Part of a small language model's weights.
Size: 8 layers, width 128, 4 heads of 32, MLP 320 SwiGLU, vocabulary 1024, 2.75M parameters.
Architecture: no biases in attention or MLP, untied embeddings, normalized queries and keys, local attention windows, attention sinks, value embeddings, hashed n-gram embeddings, a smear gate.
Each number is 128 + 24 x the weight over its row's rms, rounded and kept within 0 to 255. Layers, rows and columns count from 0. Numbers have three digits each. The size before them is the row's rms in percent of the matrix's.

# layer 3 MLP down (transposed), 320x128, rms 0.175, rows 73-106, columns 0-63
103:129122107135148177125110146116111137137143139114097134157181115142129113119117101128103136112113138083114113114107156111142125150159143105086102133124159120156158116117151090148174142150147110
097:123133117116143122151174058098145155120119127169129155140183090110142150140149121134139071157122141133135116133092102147122123136133103108101142146156159072121128132110105085145130118130115130
099:154115077134123104124130118118105167155089136160166125107150125102108131128152117144140138160101142152139126132177172129162106134139124148132114147089123117152139153134141105127085160104103091
107:135135134102087139146139130151138109138087127136146128137136102114115083108097107154113105092119109161078135140137125106140133102145085125146100105100176148154141148139139124128168084156117121
103:106176124153155137169130124114144113137170174100116117119163128112130171167137164187131154182120110123138102119106152138155152148158139099122103104161136128142138118091131079097135140113129142
114:131127150111112120073124117098121151145150124109084109182151136144157131157137137139093110149072151139103123107101091085139134123143163152117107077156141156086137145133151145107147135142102131
099:125123143135134092117151097179129129104116117122139114111104076149101090114115112148155117093130148133157169122085096110106133092114114091150123108071165115132088142149151090120137174129089093
104:155090082126147128154111072167105091104126116118118092146111150102119141137143157125137134142105134148099137104112149117128149123168160135149131110138157088142170097103133098135121091117175137
099:099178151090160132115137151120155120124142138152091116127124123145103112142133125134146145126120138091117114101141134135134122125084100151104129175129143079145143094111168149094147126115143156
101:097107111106121112122131119156150090116119182102086146073134108151152166123111097118095134172111140121117129128153164154165143130141130157108149153115125101113132114109157097097152119137156114
088:139166152168132114049144183126133141146168069125132113139147127111129141111137144123125161110129107108141144169098125090151127119094131111113145130124126147149132145084134147110116132111100154
095:152128085098101106118119166148132106113140109157113125136131103111127094146128088111099109143132082179120128112110094113122121113091113146119106135134106088162147144114171138103093110121095157
094:122134161141147145152107143113124089126155139174142180145126111149124147116141123105124128104105139088135114140114120133136160172109162119124125203099103156099131117110125119135110179143101161
091:130090138108118101130114138106091103135193108123115104150155092150154126099133128129106143124117094130108085133121125109103124111158088117130130101160131089127143103148159176106119136146094131
107:139171144117125148105142114108128107110161099097136135109146111079106076111117151123098114117099153104150143187101114138138156127149086135147151151173136135130136156143137171117137161126124125
089:165149182103137130108149109118130149084170152083125127143114150117140158125089124143155140084109127118187154161119117158129137159131092114124142144156089155158105161150118173124132123128124119
088:096135088110136088108129148160148159117114138124087132103170142134092120121141130181125146106145125133125102096149161103121131077063147090110121129136097146117132131109129097147128110166157166
115:135112137146100131117089147141104138112125115140121126134156156146144119097129084183102100136109144127100173128095134096155082106142109133142092093161148082125108160141128153161155146140054115
094:135144103100152144116153100116087138127146125124100111125096136119105140131137108117127126166165114108094107066123114144155093131138118126141164144097159155123134150123094088179136161087098118
101:111118126152159087184144111169112146125169089108165129110143137121141111103119142121131127107072149148134169179123133134123110124158117132128143078119138142131128125158127143117125135138121161
100:116130102120115124146126109157138141121133151124152121128121129135127103113162136154120104172123125119179159124113098137104143121101115130121135138121165115155084127139135175105107130181151082
096:148098138127144144137056125120124130152095171120152125094146174141087141121167101102154085165110123116139118080186109140127135138130131139149112124095133138134125113123157101177131119177162119
097:091112094105124154133136144100134103140103114159140131103148167073133140141167105134110137153132092101128124148101101093174116116162127095131165136109144104104114146082134089137148144133170109
105:124132123108071159125113090107125122138143109123127168144149150120123159124153104141110145178106106140127157173160145092089114103122121115085122123105157160125138081153131112136150084184142156
098:121130152139156124125138145108088117090143132143135130209156133127147164141155128104145101153111116094135151167163162121103135140188112128147117144094129145128133153071142180113134120156103105
094:122109098159107110103166181119099098139193147112108143160148109130147150148140128140134143122082140144135153117149098110136143152104110127153167138104116149126098150135161127125114129116115125
120:116147149160141116133154159166141130100099123129078117132110144137139114134080144119153059130162130112108086139139105182133119145124153125117133105112111097104140168124119152125096145132164145
095:113156160115145135113108157144143112107082137133106112108118136135147144146147090135081137133179127124086086111112182146108109075123146132084098157128158170130123117119165115108128137135133162
096:147118087128116125132077129148118098105143159111127121124147106111115109150120140114138116143118122155086117097144081104115120120135146155097128140097155151096095130115126090162096122107159141
127:134069146136094115102132177184099124158113123138134117147124147150081119153140136144113118100094140148104125139152168119127070148193095130125135124122118132171112170149086123160147124158124131
104:138150103143152139130133128113119122112180095097100160134090113112079125116090173136133102137161181174164103146144100073106138073136114124118117128130109119136173138135173124143152100143141127
099:150118119139137136099080130086118132153151146167144133155123187102109084133159139137095135141127162146158084114153136146139125124132129139140127145075170159106134119134157150136110183114163129
100:121115161146122125121169162117158144148146137160140128087107128143112157089172121109097136098158117073157141148169146117156134093124132116100143130180181126135158124087126163099129150133138141
101:112144093115104142150136140133118115119163085126166135128122116095134149131145106088152098139089073134089144141127149124105129140197106160133130109088144091148130138152109168159113101107122133
# layer 3 MLP gate, 320x128, rms 0.175, rows 74-106, columns 0-63
096:106162125071119138151137128134123124136131161129106119132122096151087111162173120106096097143108095136129145143163150086104140127190117155125106211110110163103140147152115117118160165142132139
102:093126150081144171171124111126121121110126099116109165157101130106121172129116161130137150114106148130140123140117135112098117084083134115150135111125130146122097072131124150137181094132123171
108:131089090118104111147085128100121162137102107138114126114123132128125149144140135159117145175116123136148118103140172081178100144137159150163138162165114142079154134149120176139100171100125122
105:128173123138116127153152115063146120160151157143149153131116151125156145130100139156130173156128139130112128139115139131127119172100115141149165141103166105156167140108074138125117144144047132
109:110147110097099167140125110143108142186133093144137093090113169121133168137151149101118106139114141154116081131136128113138149152132160096125073128137131092107105108086143165100149152110149148
098:100133156123126149149138100154086133140138124126123114122096096113037142107105122110099137104164146098141142134146144137174117132105124120168152185135152120131157141134141141145126171173111091
106:126123132097158135104150146164143130089108143123120072122137087141136127139137153106112112155166117116151132182136162139142091131126111126156103139110134140065140179103108172148137158107127104
096:150109136133132155158139126121079114120150140122107089093150139162151123135113128106131154091152150132149141115119172115132113153135101114094129158132099132120147157147143195133081099091152111
097:126108158130169094153174104124107113127138159143122116128133162125127123121087082129149096132132146166132136150119137153125133138135144109110176143059121123116160094137085150159161133145083148
089:128147164131116137096114119066079108138128102136105162146148127162127142092146111167173128138089123140141135146130114114117101133147150105105149133128135082158109086097157127098120099136127127
086:144145196118134103162132137121084107130153155110128136121078130128095093136082145097162128093132177106156157128142184133125135127108100157113139146136091128108109150150137160108132108104131083
097:108109154117123102150103155152072151118154114133152136089124148161097115133120147112099113109062105135101132095099152128133090141133093093116119151111137136150118126162120130153130154151115149
094:132111125087150093152125134113156179122095145125126137164112075138143063144109133134113078193143153123144125155139134120144120098120130098187145100131151159093135167126141097183113125126071138
105:103135098110144149136142126121130133139115112118139146174101084186140147153100114166129127162099134125101144077155149123140127122163134159117077110143155145121162127134104138135107156172131130
087:120131068125099103106130144140139175113123150121159125128139115127146170133133159122103101134145102167114114127139084113090115113111137114135125124138179148123184116123145109087109119078144145
088:084125106090156134113122177175123103138123115116153132129105108151167142089140153134121124150109137147142065168201111145153160101107156106136096144110139148123125153132156128151124085159139157
117:130131128110169152154141132108111149151144098127106140145103108150142098181094137135150155147095079107116117103181152132111186172159136119124161156117101180135157102121129128130095127141148154
097:121144173126125144103111146124101144148150091149153130103160121135126164156168118169108095110142130171125143111140123116084123087161137115086139156145096104142116140150107173118127099074135103
102:081127114123081127132128107114114113145118150139084124099137087095103150105165175142157094102158088125165121130136142131119082150097164117147165139123134112140137130108086150086117060160122135
100:181137147096115129184162095100141150116083145115131137095130150142159100133138093135129131186161146120104104114122176119153119152158132146088092137129139137113110090119158144111143178102121170
095:059155112102115112125119111135070134127188079128132125134120143160120123128097109149117135073119160110086133114123156113111118144100179120110151148132129105154095117108116146059099095120103110
102:113173145101121172141106087152083113118122155130140095150077137131122121129123127120109080125099156129127150116132152125156085132189152128153097143132095146128101159137116131135144161082130157
103:143187141151097128117121145103128124152143119129144101138131164114112102152155100139102120107103139156156141081173143092143132131114134083113115113118135100117116080154130152114133094155138143
098:141157150113132157111107120152116120197095074110136146105149149104112118130157096156146140111129134154113145133142143150172085122139132094155151117158122085123092142139124158147116184111139111
095:105125150144157106130088129117128120135104129164085085164136091110110144149117124134185105135136138140115104125112137103127112130093140115138127141153087094072208126124160114059098116107121156
112:129141128094141161110126128110081123153134110110121100105108141158120108164151145134105125154067100175151136130148116090133115129162138134103125169124125135114163120119106125151155095143104103
097:140136098098084122143104156136142141144140108094121124129126122149175142121174150130110131159111112164150152129156123150129154149140163129113168088099107090167179138166095154143152153169153101
096:123188129113145139114084127135088069120135073126122148144118139163124128096109095137151085101139139085076162120148142073159075122129125111120152124115122126109146120126116137086137116109155185
083:119111093123136161159107099075086082113134095107105142132117120179082126140108160198148132133147108138155129164134145130098171164187124097143097125127114181106142177134149133120115148119115147
109:131139122146117141136162081120141111151153148146066118133069122181066088098102143120120145144149122145150129101133123133137139132121173183137107138112107142126133117129167129102096179093114139
102:144123108136116099126136154135139135146091164167116142095121130131066144149123100151100082158119134186129147144127110167107139109136128126128149153128107178142130109147090123149115149106132093
100:128103120131170135130105130107110100132154168108104148162150128141141111149102172119118125130127124191120129121096116162124131127113168146114133148111128105076110127118142124141118136133171124
104:136149156131159112109111105121149124119081136144148118137119147144117146114149164182147107133162108126131124126159119077134083083098164102134145128155177145141111139112099125076125136125152124
# layer 3 MLP up, 320x128, rms 0.182, rows 74-106, columns 0-63
096:115141121103164098114150125092136111142128119127126153124174111136134150131135096106130075152129111113120112106092123123140130101142095105117091149111134095118165169154111157134111092127118166
102:151158110141092131121155148147113100162134149147165096085135119134128115141184092145145083124149081139083125114154151122125117166155106119101117146126139099127159155120125116116109167115141128
105:103165145146117133063142152117124131135101125057160159086153112120117125116125066110145143078136098165143112164138135164141100156107161131078114124129119118135113135102105137137111132154127144
098:125078099109129079129161114137161113165100210148153127120146120083108157138127142128128141155112107171135138135139126104135096155139102101119115170119118128125124181097131154149130143149112138
113:132145181086128144149158140098142122076159122096066120136125103149129097148164123165107149120101126139107145152150109154155155169141122134117163120147136092127129132138137132119133134123157094
099:131132182143138106143139092124120148136122137123133159108128118112109146144109139124196136110097154134118171138104115079169102177150140101108158098152154131110077138128075128115141113127128141
098:107125128119167114098131147152099090127140061117116115129129063143102153114111119118131133130119145110107140085090128094162146122092120180196115104158135161116134131137145140109147149114109132
097:154154152138128136127139138110172186133136121096183131111157118140157124175087166120165158129174145114142148135148138153097120145079133129113157121111121121134209119098144157151156133127141086
094:119140126132126119098130157094147116130139093155208135147178126144107147130160083159145128093125128138119120106151148115102116137157090132108122103148115106168172126124146151143149097117138131
086:119153156110115153127119132127064136134118120121138148135163150120116137079108098113126126113131146112089138101179163115125090126115140130120153139119119135125164134121154116132169142103133118
092:083104133178141088179172102093098154127132140131082136114130083149133129157094165144155124121115136104107158133110146128068117144133139126112162138102125130113129103133080120122112147119113133
089:159132155138141175133127103119112167082155153148131153159161128154119124085121143135119138168114154094094119164149102118112169127092165105122129145083162160093137123105135090139135130068149155
089:137135091136138146115156126111161153123132133151141113159115118124116174096129100096140166168118124137156100150178126115107172132148124091126153116091131123120154133089132149115129124059107175
103:130144133104063142144135154151167124129109116119133110114120093104083145094099137110129098120091166099141151152145100112123127093120084116134120096149123129162171121156054112127123109104127113
091:091104117149097108106121130121174122119116137150106112147129113159127162146134168156124159128111081119138114080109117106125162104147072142111123154124132145105112151128101140146125116150109130
088:157132123103136104177176110160112069146134137131135120142111134114148114096122111127134110140129121177136090136135104106186112143151134175099156101104114112134116170144153103127131111147106138
112:132120116155120145105103104160086099116111174143167128157134101131134120118117110173118104108112131136089173077139141124158127099136103146176095121168119108136128121134154147117125183128068149
095:114116111123106175123144128118095135111131148120160118106119129119148119118115133157111153111105165193116102094144120145128122138147152102124116100104112120147147128111068149153111126065162091
103:091148109118135179144147136157140124128126106133127107147150112118126163137090097148103170123135116124063101135077097114147149117147100123132132127088154136141105111153117100173133177127117106
101:146132155135179120088118130147106124115160123126084131159105141126164127142123081131133133106123135147100114144108137110156086095103131097094138130177103145146133113129152095137117183137112150
094:133096085178137118109159107173129154115130138139137110150116144113148125137109145131083156150180157125133117180114103102128150140133137155169115130155134125112098143145111088118109155132116146
099:078128081150124124142143178085139127102133119130146167109149131111128117155174123119137133117140109122127080118133106143141163112124131113086134140118130125132146101074115127100111134190103130
108:120120117110155099128146123101126176111129127137123172160090109084113145138116110100119144129125125126127130166143135078185090100151131095118150102105134168099146133145100132149164129181167101
094:162103161154155125135093159132146089108112115163156164143141158117140128116119117131132118129134156077129095147094183129130107157127126130100168172132126111165142124100170188144152152113139099
096:151143138128102138130146138137146164156118134149110102114159177082130151122199118136116167190135173103150120142107132101177145109117132157114133123128120072111099118172105139147153153130098146
116:121119125140156151152150141127149141125119141127114122135089154159114135141127144134159103163154143115124116107121124183154150116134104147183114132158167125102090150132139148150093134073123154
098:142157140155149141086122131125115080107137141171145114105138097099128124144121107128111114111174148131079126111139115153123131091107106112142131116107184128120070124130171127149116120127137134
095:127102063121123111102120126159108094097132144141135145153150093119136163119128149086133177141184104129126178107126108127170157096129104176153093108096185159098101096172125099157103135153105192
126:089122114114132127111123148074137093111102117164068160102142141183138106165158148124096147116144111087134162133108131157108144122110083118109124122172124149185133165142088155143134108161132147
103:132162138129141119122085112123134125133128107112110124127126144123150152133139189109150124105141076141157145145121149125100076118113124144134156137106123160144121130114135124119111126136100156
098:104171121138151101088128143108144189075145126162123102100143171137082125146123069128118149106105156130108117108137122118133096113109125097140137141134103135116196116119148157148149157149126095
101:134108112151119112132108110147146117134115128090134111138157171107165142135193156168146056088106081171084170142121121149123128128098157148113117120131151126117128146128116134132095138143075176
105:133097123107112136149145112131111089129130067133137135131135128133147145125102095096108185133110129104085062180151132116140148129142081126108132156120103116136098131148177161167123146112098122